From a checkpoint of a small transformer trained on Wikipedia.
Size: vocabulary 8192, 8.26M parameters.
Architecture: LayerNorm before each block, no biases in attention or MLP, untied embeddings.
Training: a variant of SOAP for these matrices, 162M tokens, 4954 steps.
Each number is 128 + 24 x the weight over its row's rms, rounded and kept within 0 to 255. Layers, rows and columns count from 0. The size above them is the row's rms in percent of the matrix's.

# layer 2 MLP up, 768x192, rms 0.252, rows 312-335, columns 96-191
size [ 94 101 113 142  97  88  96  91  95 118 105 122 102  91 104  87 116 101 110  88 102  99  98 102]
[[135 125 149 109 106 148 133 121 152 142 144 117  98 101 113 146  98 166 116 109 126 146 146 112 133 125 133 118 143 157 120 144 120 101 152  83  89 124 132 127  96 115  67 132 107  93 152 157 126 130  98 148 143 131 109 117 158 119 148 174 138 108 154 114 168 145 127  88 113 133 109 176 175 170 151 168 154 124 110 113 154  99  52 120 104 116 132 126 141 202 110 118 134 126 126 154]
 [157 126 115 120 163 116 127  97 117 130  84 106 126 127 122 124 129 139 126 105 114  81 116 135  77 110  94 170 131 174 119 149  97 131 142  69 148 161  85 126 121 153  96 116 105 122 118 148 163 109 110 150  91 161 100 138 130 166 133 155 108 155 149 104 120 134 141  97 158  90 114 196 153 150 146 115 136 142 133 142 112 152 118 140 165 147 127 122 120 150 143 157 129  77  89  93]
 [106 150 129 107 130 143 138 146 104 155 107 119 151 136 102 127 134 144 142 159 119 178  79  77 149 134  98 111 170 139 139 130 152 134 114 117 130 138 125  93 144 121 187 139 130 127 129 113 132 152 164  93 128 116 108  74 125 167  71 168 132 116 174 106 115 139 184  62 174 130 136 119 135 114 121 131 150 159 150 169 147 146 110 126 117 113 115 140 140 111 136 111 102 135 125 160]
 [120  88 147 159 117 182 167 163 106 145 129 148  92 139  97 147 106 141 154 125 113  89 160 136 186 191 103 151 127 181 101 106 114 138 142 132 141 113 153 102 124 110 186 114 122 107  84 112 104 129  99 156 120 140 105 144 115  94 149 133 109 111 113 102 138 139 104 126 128 129 119 131 128 118 100 142 113 108 129 115 124 162 103 104 138 127 172 159  89 157 124 100 100 148 106 138]
 [144 135 171 132 118 136 111 127  92 140 137 151 105  94 119 140 142 152 102  97  99 124 134 140 118  96  50 113 134 117 195 106 106 124 108 147 130 172 100 163 112 107 132 133 147 152 150 134 132 130 119 126 143 134  86 146 146 123  95 111 124 117 127 115 149 129 151 157  89 129 116 115 135 117 145  80 149 113 114 108 117  67 136 141 134 165 131 123 158 177 124 127 150 127 157 173]
 [114  94 117 151 111 142 155  93 182 106 157 116 141  93 148 143 153 120 150 113 106 116 143 148 144 134 123 120 100 142 119 104  56 122 159 135 154 131 151 117 127 136 126 122 115 127 130 141 130 125 146 100 119 130 140 100 109 156 145  83 108 138  95 141 119 125 172 151 146  50 148  83 115 139 166 160  83 123  97 129 131 125 108  97 121 129 136 167 147 145 135 176 105 128 159 110]
 [131 162 168 166 192 128 136 129 115  90 149 108 187 129 107 123 107 133 126 119 127 144 182 132 151 132 122  85 102 130 105 146 133 100 113 175  85 120 103 115 133 137 143 150 106  96 105 151  98 136 128 125 111 147 115 104 130 180  99 107 160 124 148 160 117 147 105 113 146  91 135  97 113 111 137 104 139 105 134 123 106  64 129  82 136  79 113 125 147 103  79  97 126 158 114 118]
 [135 176  74 157 152 112 102 108 110 148 148 112 114 145 150  98  95 113 101  88 148 107 121 123 128 128 109 107 170 167 176 146 134 132 145 135 142 142  44 126 126 140 109 153 134  85 149 118 137  80 118 112 149 153 152 129 170  86 109 131  99 171 143 117 153 113 141 137  98 155 145 115 123 152 142 149 125 158  65 125 156 132 109 126 133  93 168 144 153  98 139  96 133 122 133 125]
 [ 92 108 127 143 136 172 130 148 176 114 166 119  95 130 130 119 167 137 175 142 131 165 134 144 110 141  94 116  89 124 128 122 114 111  96 144 114 144 147 125 112 138  65 130 115  93 130  80 133 210 102 120 126 150  96 140 135 139  81 161 134 147 177 125 119 137 112 151 122 119 102 123 125 141 100 161 116 158 142 102 151 105 129 107 163 144 107 126 131 138 142 104 168  92  78 131]
 [136 134 138 126 123 113 136 149 130 116  89 133 111 148 135 103 128 167 116 132  83 179  94 160 109 148 118  88 134  70 139  86 116 156 143 127  96 129 105 134 124 101 146 118 105 100 135 150 127 119 114 147 110 130 182 103 117 127 141  97 150 187 112  83 153 108 104 128 116 118 124 120 149  89 108 105 132 120 178 147 121 118 104 138 177 122 113 108 142 105 135 114 134 125 122 106]
 [162 142  59 105 110 144 133  87 158 137 138 105 125  94 144 130 111 135 126 148 159 125 133 125 122  98 131 150 136 144  86  84 179 172 110 131 174 131 105 115 152  82 111 154 126 129  79 104 111 139 141 143 133 110 138 137 110  90 126 113 105 164 119  89 141 109 116 157 119 153  85 102 142 136 127 107 181 136 128  69  93 163 146 131 135 100 112 117 147 125 115 118 157 136 118  97]
 [100 188  99 133 103 141 139 169 138 112 124 139 160 142 149 134 163 142 127 123 102 143 114 166 120 113 133 162 144 114  68 105  98 132 112 131  89  99  50  94 103 161 141 112 112 152 134  98 117 162  98 157  99 135  97 135 160 122 180 127 141 117 145 138 161 161 149 142 150  93 104 129 110 122 102 142 117 158 138 161 128 109 130 149 135 102 118 106 132 132 135 110 111 156 170 120]
 [154 125  80 162 118 111 136 120 116 152 166 104 139  96 153 131 166 137  88 121 134 149 108 113 107 110 181  89 141 171 122 147 121 134 131 161 132 171 132 100 121 119 156 119 129 141 103 158 123 139 136 127 121 121 164 120 121 133 141 167 119 103 111 154 100 132 134 117 130 144 133 109 118  98 157 131  86 148 151  74 118  89 109  90 161 170 179 138  99 146 143 106 128  94 127 146]
 [126 148  72 143 152 107 155 144 138 114 118 143  86 123 110 100 122 132 139 149 120 131 111 115  84 115 156 127 159  89  89 127 141 119 105 137 129 121 105 132 139  68 121  95 174 122 103 128 165 145 104 124 126 120 150 114 105  98 120 151 124 155 128 105 120 167 105 177 135 158 133 124 167 158 134 128 132 122  98 155 131 137 158 169 141 150 110 122 122 122 116 203 149 111 107 141]
 [138 133  65 142 160 110 134 165 131 145  91  59 136 122 120 124 142  92 113 151 136 126  99 137 115 127 129 118 153 115 142 122 142 133 163 146 111  98  94 120 166 149 121 123 134 129 138 117 118 105 142 115 117 116 191 157 134  82 114 106 151 126 112 122 104 127 114 154 122 183 157 147 119 129 132 176 149 146 163 106 113 131 176 118 100 131  80 112 139 107 102 158  78 159 117 149]
 [144 105 125 128 130 175 138 143 108 126 122 136 149 127 118 108  91 149 132 113 160 116 150 116 118 108 119 150 125 134 120 147 151  80 141 166 185 162 173 130 154 139 144 128 118 180 131 151 125 104  74 102 167 129 114 129 113 160 132 106 114 123 128 156 125 129 117 154  91 116 102  73 132 132 141  94 133 156 163 147 121  93 156 132 143  75  73 122 139 130 117 140 146 137 122 117]
 [136 104 128 137 128 148 128 129 181 108 135 124 188 115  82 140 108 140 151 176 116 150 146 143  92 113  91 104  98 120 116 151  97 104 139 125 137 142 142 140 131 132 154 143 127 109 136 119 148 113 132 120 156 133 115 122 135 128  75 160 157 161 120 149 130  99 133 118  79  99 134 115 148 101  94 125  95 135 168 134 112 164  99 118 132 122 114  51 120 120 119  94 138 134 139 145]
 [136 107 125 185  94  75 105 127 126 111 109  66 112 138  78 159 110  95 129 141 106 150 123 103 120 132 126 105 151 170 116 156 110 142 154 126 115 125 185 147 134 130 135 109 102 145 142 150 125 132 139 128 160 142 126 116 129 141 116 116 161 118 139 163 117 118 130 122 107 132  89 144 103 123 120 164 150 124 122 133 128 144 121 154 147 138  93 129 151 132 126 114  97 118 121 163]
 [105 123 182 111 147 102 135 144 180 150 117 135 114 105 152 123 145 127 111 109 123 134 137  95 132 163 131 137 129 192 174 145 115  96  99 111 112 116 103 164  77 181  98 150 138  87 119 116 141 137 102 168 166 120  98  82 130 134  85 118 124 134 102  95 168 145 104 130 116 116 147 119 163 136 129 142 159 115 109 126 137 125 122 141 127 138 138  99 139 152  96 125  94 103 105 165]
 [165 139  56 143 133 113 147 127 101 117 133 153 115 100 151 135 133 121 144 119 134 125 134 121  79 135 114  86 113 137 150 175 114 132 122 112 126 155 109 125 157 193 141 122 128 151 124 125 159 155 142  88 103 121 132 100 142 169 145  81 108  67 171 143 126 122 190 154 103 130  88  87 125 137 121 122  98 162 127 110 120 105 141 124 149 120  92 158 130 111 144  97 112 102  96 149]
 [109 119 106 140 102 141 111 135  85 157 131 148  83 120 104 127  98 104 143 154 114 112 166 121 103 162  83 126 136 132 149 174 113 202  63 127 145 110 164 151 137 115 143 105 138 129 121 136 115 113 153 140 166  97 113 119  89 170 127 134 121 117 120 146 121 120  95 137 134 146 145 111 140 136 180 112 109 103 141 128 154 109 111 136 112  90 155 145 104  95 144 124 137 163 112 173]
 [122 123 125 177 134 132 130  83 137 106  94 144 171 119 130 114 135 170  94 127 109 141 126  99 111 156 124 162 124 107  96 184 109  99 126 113 126 148 104 143 125 134 127 140 169 134 118  85 130 158  68 120 132 151 104 100 151 143 131 123  80 112 128 135 130 174 127 148  89 150 163 123 125 140 142 111 156 145 129 130 118 146 137 159  66 141 105 138 130 111 135 121 146  99 120 136]
 [118 140 136 127 139 166 142  84 118 142 163  98  89 129 118 103 133 149 114 118  92 128  92 135 152 134 104  98 152 115 158  99 106 118 119 143 122 153 136 137 148 119 144 160 132 146 121  95  94 122 180 139  92 160 126 189 127 191 120 161 111 104 141 176 114 117  94 136 116 137 111 157 170 121 112 137 137 123 154 103 102 134 102 140 144 131 133 106 122 128 104 122 112 132 130 110]
 [127 120 133 130  98 104 132  92 135  95 157 156 103 121 147 134 153 123 181 207 112 137 128 123 147 144 103 128 128 116 107 154 106 134 145 113 128 118 132 113 140 143 113 113 125 148 113 123 158 153 125 125 108 117 127  85 136 127 136 111  96  71 134 105 159 162 130 108 142 112 126 110 121 144 102 101 121 117 132 148 125 107 144 123 139 153  94 137 168 140 149 109 171 115 111 164]]
# layer 2 MLP down (transposed), 768x192, rms 0.224, rows 312-335, columns 96-191
size [ 99  98 103  96  91  92 102  99  97 105 101  94 107 101 102  92 107 104 112  94 100  97  95 105]
[[115 108 113 102 136  90  93 118 126  99 137 174 107  97 146 132 126 124 149 100 113 144 156 112 117 130 112 156 158 122 155  38 128 115 156 111 150 114 159 147 153 161 130 121 104 113 146 108 104 108 169 167 156 125 117 123 117 142  83  99 111 133 127 130  91 123 176 131 190 114 141 107 108 120 135 129 120 147 168 148  98 119 123 131 160 158 143 153 136  93 115 171 129 158 115 124]
 [177  98 111 159 125 160 139 158 177 114 106 127 147 151 122 115 121 140 153  93 110 122  88 128 132 114  80 154 139 145 139 121  73 111 100 116 123 119 145 141 107 168 178 129 138 151 122 171  81 143  76 108 118 146 138 128 127 108  86  89 161 100 147 100 143 162 172 152 143  60  95 141 112 107 146 117 125 156 127  94 145 110 149 113 159 111 147 121 135 107  89 131 151 124 116 132]
 [132 177 151  75  91 131 130 130 126 163 140 169 144 160 111 129 101 125 121 128 125 140 130 118 130  94  98 124 115  95 119 155 135 105  68 143 126 103  97 106 137 139 149  87 150  88 135  95 113 112 129 118 137 125 125 120 135  71  77 180 166 155 155 172 119 143 137  97 142  97 128 126 169 155 111  81 119 129 103 143  90 101 110 118 126 122 131 139 128 145 117 159 126 101 145 145]
 [136 143 146 110 164 120 115 125 124 129 122 125 181 132 127 149 157 106 163 106 102 170 137 131 180 120 149 147 117 119 104 109 142 150 132 137 130 115 149 159 120 119 135 172 148 145 121 107 139 132 125  82 121 193 144 152 155 139 117  99 119 136 135 133 148 134 137  86 162 152 129 119 103 131 135 146 104 136 120 154 159 150 135 118 136 131 110 134 138 145 104 133 193 156 141 131]
 [148 177 114 119 164 105 115 134 129 117 145 101  68 123 134 115 135 138 129 130  86  92 146 115 119 148 133 113 158 133 155 141 111 122 132 120 149 135 130 100 112 126 120 166 128 151 177 152 112 168 116  81 175 137 117 155 134 127 117 100 166 135 159 122 123  95 107 135 132 161 121 120 120 188 123 187 112 152 145 113 106 114 124 124  77 146 125 130 121 129 117 122 129 114 180 129]
 [105 132 118 103 113 143 105 106 128 136 127 110 157  86 157 128 117 126  84 150  94  81 133 148 163 163 136 106  87 210 111 111  96 179 141 113 164 120 162 129 136 148 146 113 157 159 142 105 143 110 127 136 120 102 115 121 130 118 124 130 161 115 166 146 115 118 126 116 155 118 113 113 125 133 136 132 111 130 108 101 130 126 140 127 127 144 126 138 149 124 152 201  84 127 171 116]
 [109 104 124 154 172 110 125 157  96 170 152 167 103 112 101  95 163 132 139 152 177 127 126 145 174 161 133  98 107 144 113 147 117 156 135 145 149 136  85  90 175 141 152 131 166  97 108 158 110 127 152 107 143 121 142 149 125 198 112 145 137 118 141 164 116 194 125 134 112 110 104 154 133 130 148 142 133  89 106 148 106 119 140 120 115 147 120 143 141 105 123  74 144  91 111 139]
 [131  97 117 143 159 113 131 152 105  96 106 164 134 108 141  85 172 171 117 127 133  91  93 112 136 129 144 136 122 127 145 102 159 127 126 127 141 139 153 111  97 165 125 122 107 130  97 109 167 148  92 184 138 119 113 122 149 122 142  79 163 109 149 112  87 115 146 138 105  97 141 143 149 119 129 126 134 119 108 125  91 132 139 119 127 145 118 124 130 114 166 170  98 128 159 144]
 [109 118 167 157 134 176 140 120 153 123 136 143 139 148 146 105  77 119 136 125 152 120 140  87 131 126  90 150 118  85 149 162 127 166 171 159  77 149 157 114 136 116 122 108 162 143 168 135 144 114  96 104 132 148  66 172 121 102 116 135 101 131 127 139 113 102 120 126 146 127  85 118 116 133 102 114 117 122 164 106 143 132 134 108 135 119 134 132 129 164 154 107 102  97 126  99]
 [129 123 106 113 135 140 145 129 176 138  94 106  92 137 125 157 111 137  69 110 121 157 113 112 110 154 124 119 164 107 104 128 130 100 152 144 125 113 161 100 111 112 133 156 119 135 118 130 131 172 122 109 133 139 187 139 107 132 128 104  91 105 180 155 168 129 137 120 123 137 101 154 122 139 160 139 152  97 121 115 137 117 133  76 167 148 148  94 103 185 116 106 132 176 100 119]
 [137 139 159 103 148 135 124 119 140 165 144 138  86 115 104 160 136 138 153 156 179 150 158  82 144  98  79 188 143 170 130 160 116 136 156 137  92 136 147 138 165 145 109 114 124 173 139 119 161 111 152 109  90 142 120 125 140  74 120  99 144 104 117 104 153 153  79  94 117 173 132 157 118 131 131 131 121 140 107 119  96 139 111 115 122  96  85  87 126 126 128  96 145 128 116 121]
 [123 104 123 104 158 152 129  93 135 142 109 114 167 136 139 156 101 108 114 128 131 152 139 132  99 136 123  64 127 151 173 133 141 140 183 157 200 117 148 146 149 106  83 117  99 100 120 154 144 101 126 144  84 109 146 142 136 142 118 152 119 150 158 107 139 150 142 168 132 141 126 109  89  82  94 144  99 133 138 105 130 143 113 129 108 120 119 112 118 114 111 139 120 121 108 163]
 [133  96 159 131  98 116 135 140 104 150 122 189 130 132 143 106 124  89 169  89 170 144 146 143 124  98 149 113 114 139 106 143 132 134 113 136 149 170 127 103  99  96  78 162 146 124 120 170 127 117 151 147 163 103 133 106 160 104 131 177 127 129  80 122 130 147 127 140 124 140 166 127  92  98 161  95 156 126 155  85 104 176 120 140 108  92 163 104 112 116 129 135  97 121 113 161]
 [116 128  96 117 131  85 140 108 129 148 117 104 119 122 137 137 112 168 124 106 125  95 164 125 147 115 127 129 154 115  98  90 110  88 143 142 107 148 120 108 152 190 143 125 103 121 117 114 118 112 122 132  76 142 158 109 147 193 128 144  96 129  85 136 180 112 123 160 105 131 126 111 124  92 111 132 152 103 169 143 111 131 130 155 138 133 148 138 112 118  99  96  99 149 132 140]
 [109 129 136 123 123  84 119 117 122 134 152  89 114 114 129  93 102 127 125 120  74 164 140 146 128 103 144 127 101 132 143 113 154 149 122 125 124 143 105 133 148 152 134 147 143 117 125 141 169 153 121 102 157 109 108 116 147  97 131 120 116 122 152 118 173 159 155 165 122 137 129  93 148 124 107 148 115 118 140 131 130 152 165 145 157 123 111 149 162  94 149 138  98 129 128 114]
 [ 99 107 131 136 132 111  97 187 136 205 138 116 153 120 155 115 109 167 122 110 102 145 103 150 145 137 171 108  99 143 162 130 174 154 190 131 102 112  93 138 134 130 120 155 145 119  92 106 110 125 136 132 140  78  86 148 103 132 122 139 123 145 142 156 139 175 119 126 137 139 159 139 147 148 157 116 142  68 136 146 120 119 131 133 113 132 103 136 173  80 152  87 117 126 130 109]
 [146 133 125 111 109 117 129 119 102 103 126 142 163 138 153 124 156 162 184 113 109 114 106 113 121 118 159 117 131 121 160 125 109 146 148 120 118 165 110 157  90 129 132 102 141 122  97 100 150 121 128 100 152 158 140 129 146 149 161 108 154  62 123 135  97 108  95 136 137 139 101 101 122 130 159 173 114 136 160 137 167 182  64 147 196 146 106 142 119 122 174 101 106 140 131 103]
 [105 115 129 118 136 132  95 162 133 139 101 147  88 124 149 156 104  92 137 145 164 121 132 130 140 138 105 126 133 108 147  91 133 128 135 112 109 136 170 117 107  78 120 155 129  77 154 137 128 129 136 131 148 125 149  92 131 131 129 169 147 118 149 127 160 117 148 142 128 145 143 160 129 123  79 163 162 121 100 131 107 122 124 163  82 128  72 125 145  82 143  57 146 120 159 123]
 [123 134 139 132  89 119 107 115 124 162 120 148 136 107 151 121 164 108 106 120 148 141 140 124 100 102  88 121  99 112  92 116 147 140 146 127 118 139 137 150 118 130 104 112  96 113 127  93 122  95 139  90  90 149  93 138 111 127 121 172 120 156 126 178 107  76 136 124 123 110 111 153 135 138 155 126 153 116  49 148 113 135 138 158 130 143 113 112 147 145 124 132 139  79 136 127]
 [134 178 165 123 153 169 156 116 135  98 117 116 104 106 110 123 167 130  62 193 149 130 123 146 129 113 104 133 141 136 147 166 115 126 137 100 112 129 118 112 176 107 117 126 117 112 119 113 165 127 106 133  76 114 116 118 163 169 124 142 191 130 148 132 108 126 118 141 150 101 131 124 152 122 112 202 143 103 115 115 153 142  84 177 160 141 107 165 170 131 167 184 128 123 132 135]
 [161 100 169 109 110 128 107 152 139 106 161 147  94 144 156 110  47  76 105 126 126 141 141 109 117 164 144 129 111 125 139 162 115 129 113 120 154 113 147 113 129 143 152 143 169 129 149 110 116 113 126 145 176  99 135 137 129 116 117 127 109  71 136 145  94 110 155 130 139  97  76 121  95 142 135 127 143 123 189 118 141 124 170 128 128 141 129 106 134 129 112 176 151 168 154 131]
 [156  91 129 134 117 134 124 128  86 165 106 153 131 148 101 111 143 148 118  93 132 125 160 106 104 131 116 119 155 117 159 131 123 118 115  88 140 111 122 149 168 140 108  94 140 167 148 104 147 158  94  78 117 142 108 125 142 154 121 102 145 144 102 124 139 209 100 144 109  88 164 155 139 149 153 148 149 131 150  97 100  86 124 157 122 122 139 104 131 143 146 143  95 130 115 119]
 [132 171 141 106 151 140  95 123 145 118 148 121 128 153 162 107 125 107 123 144 111 161 105 141 108 160  93 154 128 141 151 137 112 142 187 138 111 168 110 157 136 120 122 154 151 117 130 128 111 126 131 120 119 125 104 118  94  96  78 130 166 112 142 203 111 131 141 126 141 109 121 113 123 141 114  71 116 124 121  86 131 139 139 126 119 115 143 134 122  76 157 104 122 157 161 154]
 [144 161  97 131  99 156 106 141 139  96 158 140 138  99 135 156 122 129 135 129  80 132 116 145 118 152 170 132 149 141 120 161 153 149 117 114 144 127 127 137 150 117 123 160 122  90 133 171 121 126 111 104 138 134 118 154  66 137  91 145 118 116 104 172 134 108 110 144 129 126 150 133 166 188 139 181 145 130  98 126 110 102 161 120 116 182  84 142 110 110 169 140 103 151 144 134]]
# layer 2 MLP gate, 768x192, rms 0.265, rows 313-336, columns 96-191
size [102 124 128  95  82  93  87  91 119 107 134  98  92 113  80 119 109 104  82  98 102 103 100  87]
[[142 123  88  96 119 166  91 128  97 116 101 145 123 114 155 143 136 131 103  79 113  89 104 149 102 106 124 156 134 148 151 141 112 105  82 111 170 134 108 130 168 161  91  93 139 191 139 140 151  90 135 106  89 129  87 149 136 115 146 123 126 115 130 137 147 141 126 100 137  88 112 178 169 118 127 154 101 137 152 113 122 142 137 171 146 169 150 110 119 141 113 152  93 113 110 146]
 [131 185 131  72 154 132 131 157 144 149  74 141 137 135 128 137  99 166 163 144 161 172 139 144 117  96 121 117 146 121 121 106 113 132 125  98 148 111 139 149 155 137 146 113  97 130 117  88 124 105 133  74 155 155 117  99 154 190  64 165 114 138 147 134 119 137 162 118 139 132 143 159 163 125 101 126 136 138  70 132 160 144 144 149 113 135  96 132 138 146 147 150 122 117 126 155]
 [100  56 118 161 149 133 139 163  88 111 108 116 103 115 154 175 133 122 164 107  93  90 187 134 160 178  74 148 105 146 126 133 125 160 104 119 143 130 126 130 137  70 151 105 142 129 106 112 117 157 150 143 129 121 130 119 101  88 141 122 122 141 127 120 151 132 114 124 120 140 125 124 135 119 127 129 136  85 106 130 157 176 107 118 158 114 167 125 114 142 119  99  94 137 121 106]
 [109 117  98 126 159 131 138 146 154 125  47  87 154 141 144 150 118 126 159 159 147 136 122 105 130 149 214 170 126 136  67 118 136 105 149 141 169 105 143 124 117 116 111 120 104 123 113 118 146 120 138 122  91 165 135 106 150 122 165 123 123 141 134 148 152 132 134 134 155  91 182 189  88 136 125 145  86 154 149 131 117 146 126 134 149 121 136 122 120 107 137 139 114 155  89 137]
 [151 197 117  93 147 136 147 166 115 157 128 149  85 147  93 102 136 134 111 134  98 115  98 133 150 100 140 115 138 109 175 168 185 140 125 122 125 100 109 120 123 140 104 122 132 137  95  97 161 125 107 168 144 129 100 137 137  90 111 138 122 142 161 142 165 144 105 114  81 159 148 189 151 118 133  97 146  74 167 113 152 110 147 123 118 166 110 101 120 110 135 135 139 106 104 150]
 [135 149 128 116 127 104 135 126 119  97  62 128 170 108  88 113 124 107 116 118  79 135 132 146 122 173 142 132 132  94 183 111 122 103 136 160 110 123 124 171  96 133 150  96 125 134 130 108 160 157 112 138 124 101 157 131 115 141 125 119 139 171 143 102  91 149 125 121 153 121 124 146 182 166  98 158 136  99 152 141 138 154 136 106 116 133 126 101  89 125 125 133 114 122 121 156]
 [120 132  96 158 144 116 110 119 142 162 111 135 127  84 113  84 106 141 141 148 128 130 127 126 119 127 111 112 169 152 159 137 139 131 129 155 125 155  82 138 125 122 135 145 154 144 131 127 137 104 124 123 143 182 164 115 117 119 135 125 156 117 125  98  84 108 136 155  78  92 117 117 135 151 132 171 127 120  95 113 104 146  96 122 122  87 150 138 117 102 106 113  96 109 133 150]
 [ 78 137 170 114 137 159 153 134 136 159 155 121  87 151 111  69 146 120 141 155 114 142 143 166 121 130  77 155 114 113 130 103 121 170 107 131  98 184 157 158 161 150  96 120 122 149 115 150 147 140  91 139 154 142 123 128  80 165 133 125  94 134 147 166 109 130 111 145 149 106 128 104  78 155 100 154 141 127 125 114 136 124 121 138 142 134 109 139 150 116 161 107 143  94 116 132]
 [128 162 146  89 138 144 147 136  98 130 154 182 115 135 119  95 152  50 129 155 126 145 125 121 142  89 123 145 122 183 136 125 135  87 128 152 155 146 122 104 121 102 168 151 165 192 132  92 152 127 168 126  87  93  91 151 124 165 133 165 135 130 142 114 118 108 122 128 170 132 113  77 148 133  82 121 131 158 139 100 119 120  80 159 120  99 103 115  98 132 108 129 104  92 118 125]
 [153  79 151 102 162 122 126 132 119 140 146 152 150 152 120 109 112  95 120  96 122 123 113 126 128 130 130  71 131 122 195 151 137 111 167 122 159 125 140 128 156 112 106 131 128 109 148 173 160 132  96 114 164 128 142 146  93 139 132 122 172  93 123 150 121  93 179 127 152  54 142  93 121 133 132 175 115  91 166 146 145 122 146 169 136 155 112 149 120 124  94 101 138 139 136 141]
 [138 117  73  84 158 102 120 106 186  87 102 145 146 125 142 119  93 135  95 124 135 118  84 137 111 140 123 126 116 115 150 112 147  82 127 131 151 136 139 186 180 164 101 116 155 160 139 107 135 152 115 137 123 130 140 123 109 119 121 120 117 120 106 135 133 143 111 123 102 101 171 150 110 133 134 138  80 185 109 145 115 163 145 128 121 136  97 143 129  92 125 130  90 135 135 119]
 [126 138 166 138 112 134 135  96 171 159 125 142 125 104 116 112 147 111 145 110 151 151 146 132 115 118 169  92 144 104 109 166 143 125 139 125 141  86 177 140 101 125 168 115 132 117 119 132 104 139  76 133 128 138 119 134 131  90 121 106 126 147  93 131 107 112 118 160 152 107 185 135  99  92 144 104 184  96 151  89 127 153  91 131 136 110 127 111 150 129 192 124 121 125 159 141]
 [116 162  81 141 173 110  93 145 130 118  96 121 110 128 140 114 160 111 149 148  94 139 119 101 143 131 171 110  87 144  98 104 168 112 123 123 143 134  89 124 131  87 138 110 140 123 127 110 158  93 109 105 108 137 122 121  96 114 110 135 146 185 148 128 137 163 138 168 155 158 124 147 149 153 141 133 127  99 108 107 129 123 153 154 148 174  78 155 139 110 119 173 126 105 104 115]
 [139 151 139 111  90  55 134 117 131 134 130 140  96 110 139  79 131 145 117 136 121 162 141 142 145 141 133 129 140 199 124 119 149 128 100  96 122 127 107 196 121  94 131 129 105  77 121 167 109 149 124 119 144 127  67 115 161 124 130 122 107  81 140 110 167 137 114 155 116 144 152  89 151 139 136 147 108 140  87 108 115  96 134 145 130 185 103 162 160 110 144 122 131 122 120 121]
 [173 138 107 164  99 122 111 179 148 104 139 138 169 118 137 160 156  74 165 127 171 150 128 116 141 184 180 118 134 131 129 121 142 185 161 114  95  98 121 129 127 175 123 118 136 132 116 141 100 126 143 104 113 118 109 117 151 135 121 164 117 133 124 111 133 114 135 120 128 139  99 143 176 110 124 108 147  99 117 126 135 139 117 126  99 145 127 117 141 125 133  46 106 108 126 124]
 [133 159  78 109 133 107  98 115  82 127 117 135 125 159 116 142  83 138 122 112 125 119 104 102 145 156 144 134 152 130  88 139 148 113 125  83 121 141 161 131 105 121 128  82 129 135 130 124 127  98 109 135 157 136 158 113 125 127 126  85  91 104 146 124 119 152 121 135 134 137 125 122  81 147 159 146 156 127 138 120 159 135 126 127 139 114 127 205 134 126 117 100 127 115 148 118]
 [116 101  77 156 110 156 104 145 168 119 120 130 106 131  85 101  98 102 156 142 134 118 138 126 140 108 157  84 149 123 125  97 124 118 132 116 104 156 137 103 111  83 133 140 109 125 138 118 167 104 137 103 125  74 157  92 173 155 179 119 106 140 149  93 135 151 125 115 157 126 111 121 131 149  79 107 119 138 122 146 134  74 162 146 130 126 104 151 115 151 106 113 136 119 128  62]
 [135 127 125 149 129 131 112 123  66 163 133 117  87 144 138  99 178  85 119 110 108 137 128 128 160  97 119  94 135 153 100 137 124 166 112 139 125 124 132 137 129  84 148 114 133 121 103 114 114 130 132 140 151  96 123 123 127 147  92 154 119 115 137 149 157 111 138 115 122 126 110 158  97 125  68 116 162 131 158 163 111 150 137 141 153 169 124 133 148  94 139 125 170 111 126 147]
 [142 126  61 142 164 134 158 131  86 140 106 107 126 101 120 105 141 135 129 127 145 129 165 132 128 127 123 134 117 114 145 170 108 174 176 166 124 131 105 133 155 161 155 127 102 128  92 139 150 127 167  56 154 114 129 117 129 143 147 100 149  96 128 127 115 123 155 150 138 148 111  96 156  88 134 142 115 141 119 125 100 122 114 141 149 142  79 130 128 102 108 163 144 102 119 181]
 [ 79 134 121 122  87 133 131 108 135 156 132 121 152 184 120 138 145 154 115 123  93 113 109 127 131 115 132 153 122 137 133 108 149 166 165 116 116  83  90 156 140 121 144 122 177 137 135 174 127 142 141  82 144 150 138  56 135 165 105 138 149 122 107 140 144 110 121 133 145 112 160 117  99 100 104 141 139 117 132 108  95 132 112 152 135 135 113 143 150 130 179 157 136 136 177 116]
 [128 129 116 121 128 121 129 164 109 169 125 135  91 152 153 102 146 115 153 106 123 126 108 138 150  69 147 116 134 139 121 126 147 163 108 112 108 112 136 113 164 150  93 115  62 121 134 137 130  92 117 138 167 120 162 109  93 126  84 106 188 167 119 109 158 133  87 119 135 158 100 146 152 112 115 125 110 142 149 133 174 161 107 101 132 144 166 144 125 115 156 163 151 144 111  76]
 [154  85 142 166 148 150 178 178 124 123 109 140  95 119  93 119 102 119 132 157 123 132 150 146 145 133 153 119 144 120 114 151 116 151 135 127 119 112 174 138 150 129  94 106 151 125 151 147 176 103  96 109 149 124 130 114 148 125 146 109 120 126 164 174 112  81 133 162 101 138  84  59 115 114 112 128 172 125 123 116  82 106 147 160 137 118  92 113 112  94 141  92 103 122 115 150]
 [142 127 158 114 140  93 120  74 117 103 114 135 121 128  94 115 111 104 165 163  81 140  96 149 130 135 131 168 113 140 149 157 102 130 173 129 152  57 145 118 159 116 107 120 127 153 181 160 123  87  97 153 118 161  69 100 135 163 127 142 124 137 159 103 153 143 143 156 156 107  96 138  64 145 131 119 103 134 114 144 152 123 128 124 174  98 131 140 146 159 124 115 139 115 159 159]
 [161 107 113 109 129 140 119 119 109 143 123 112 165 135 139 140 135 143 147 143 123 200 157 119 141 180 113 130 121 116 114 131 122 116 120 129 137 120  93 115 184 131 140 120 165 125 168 120  81  96 114 146 106 143 146 124 149 125  90 100 139 130 117  54 119 101 186 104 190 111  84 148 100 139 137 148 146 133 132 153  81 147 110 122 161 105 141 117 129 123 135 127 123 142 161 142]]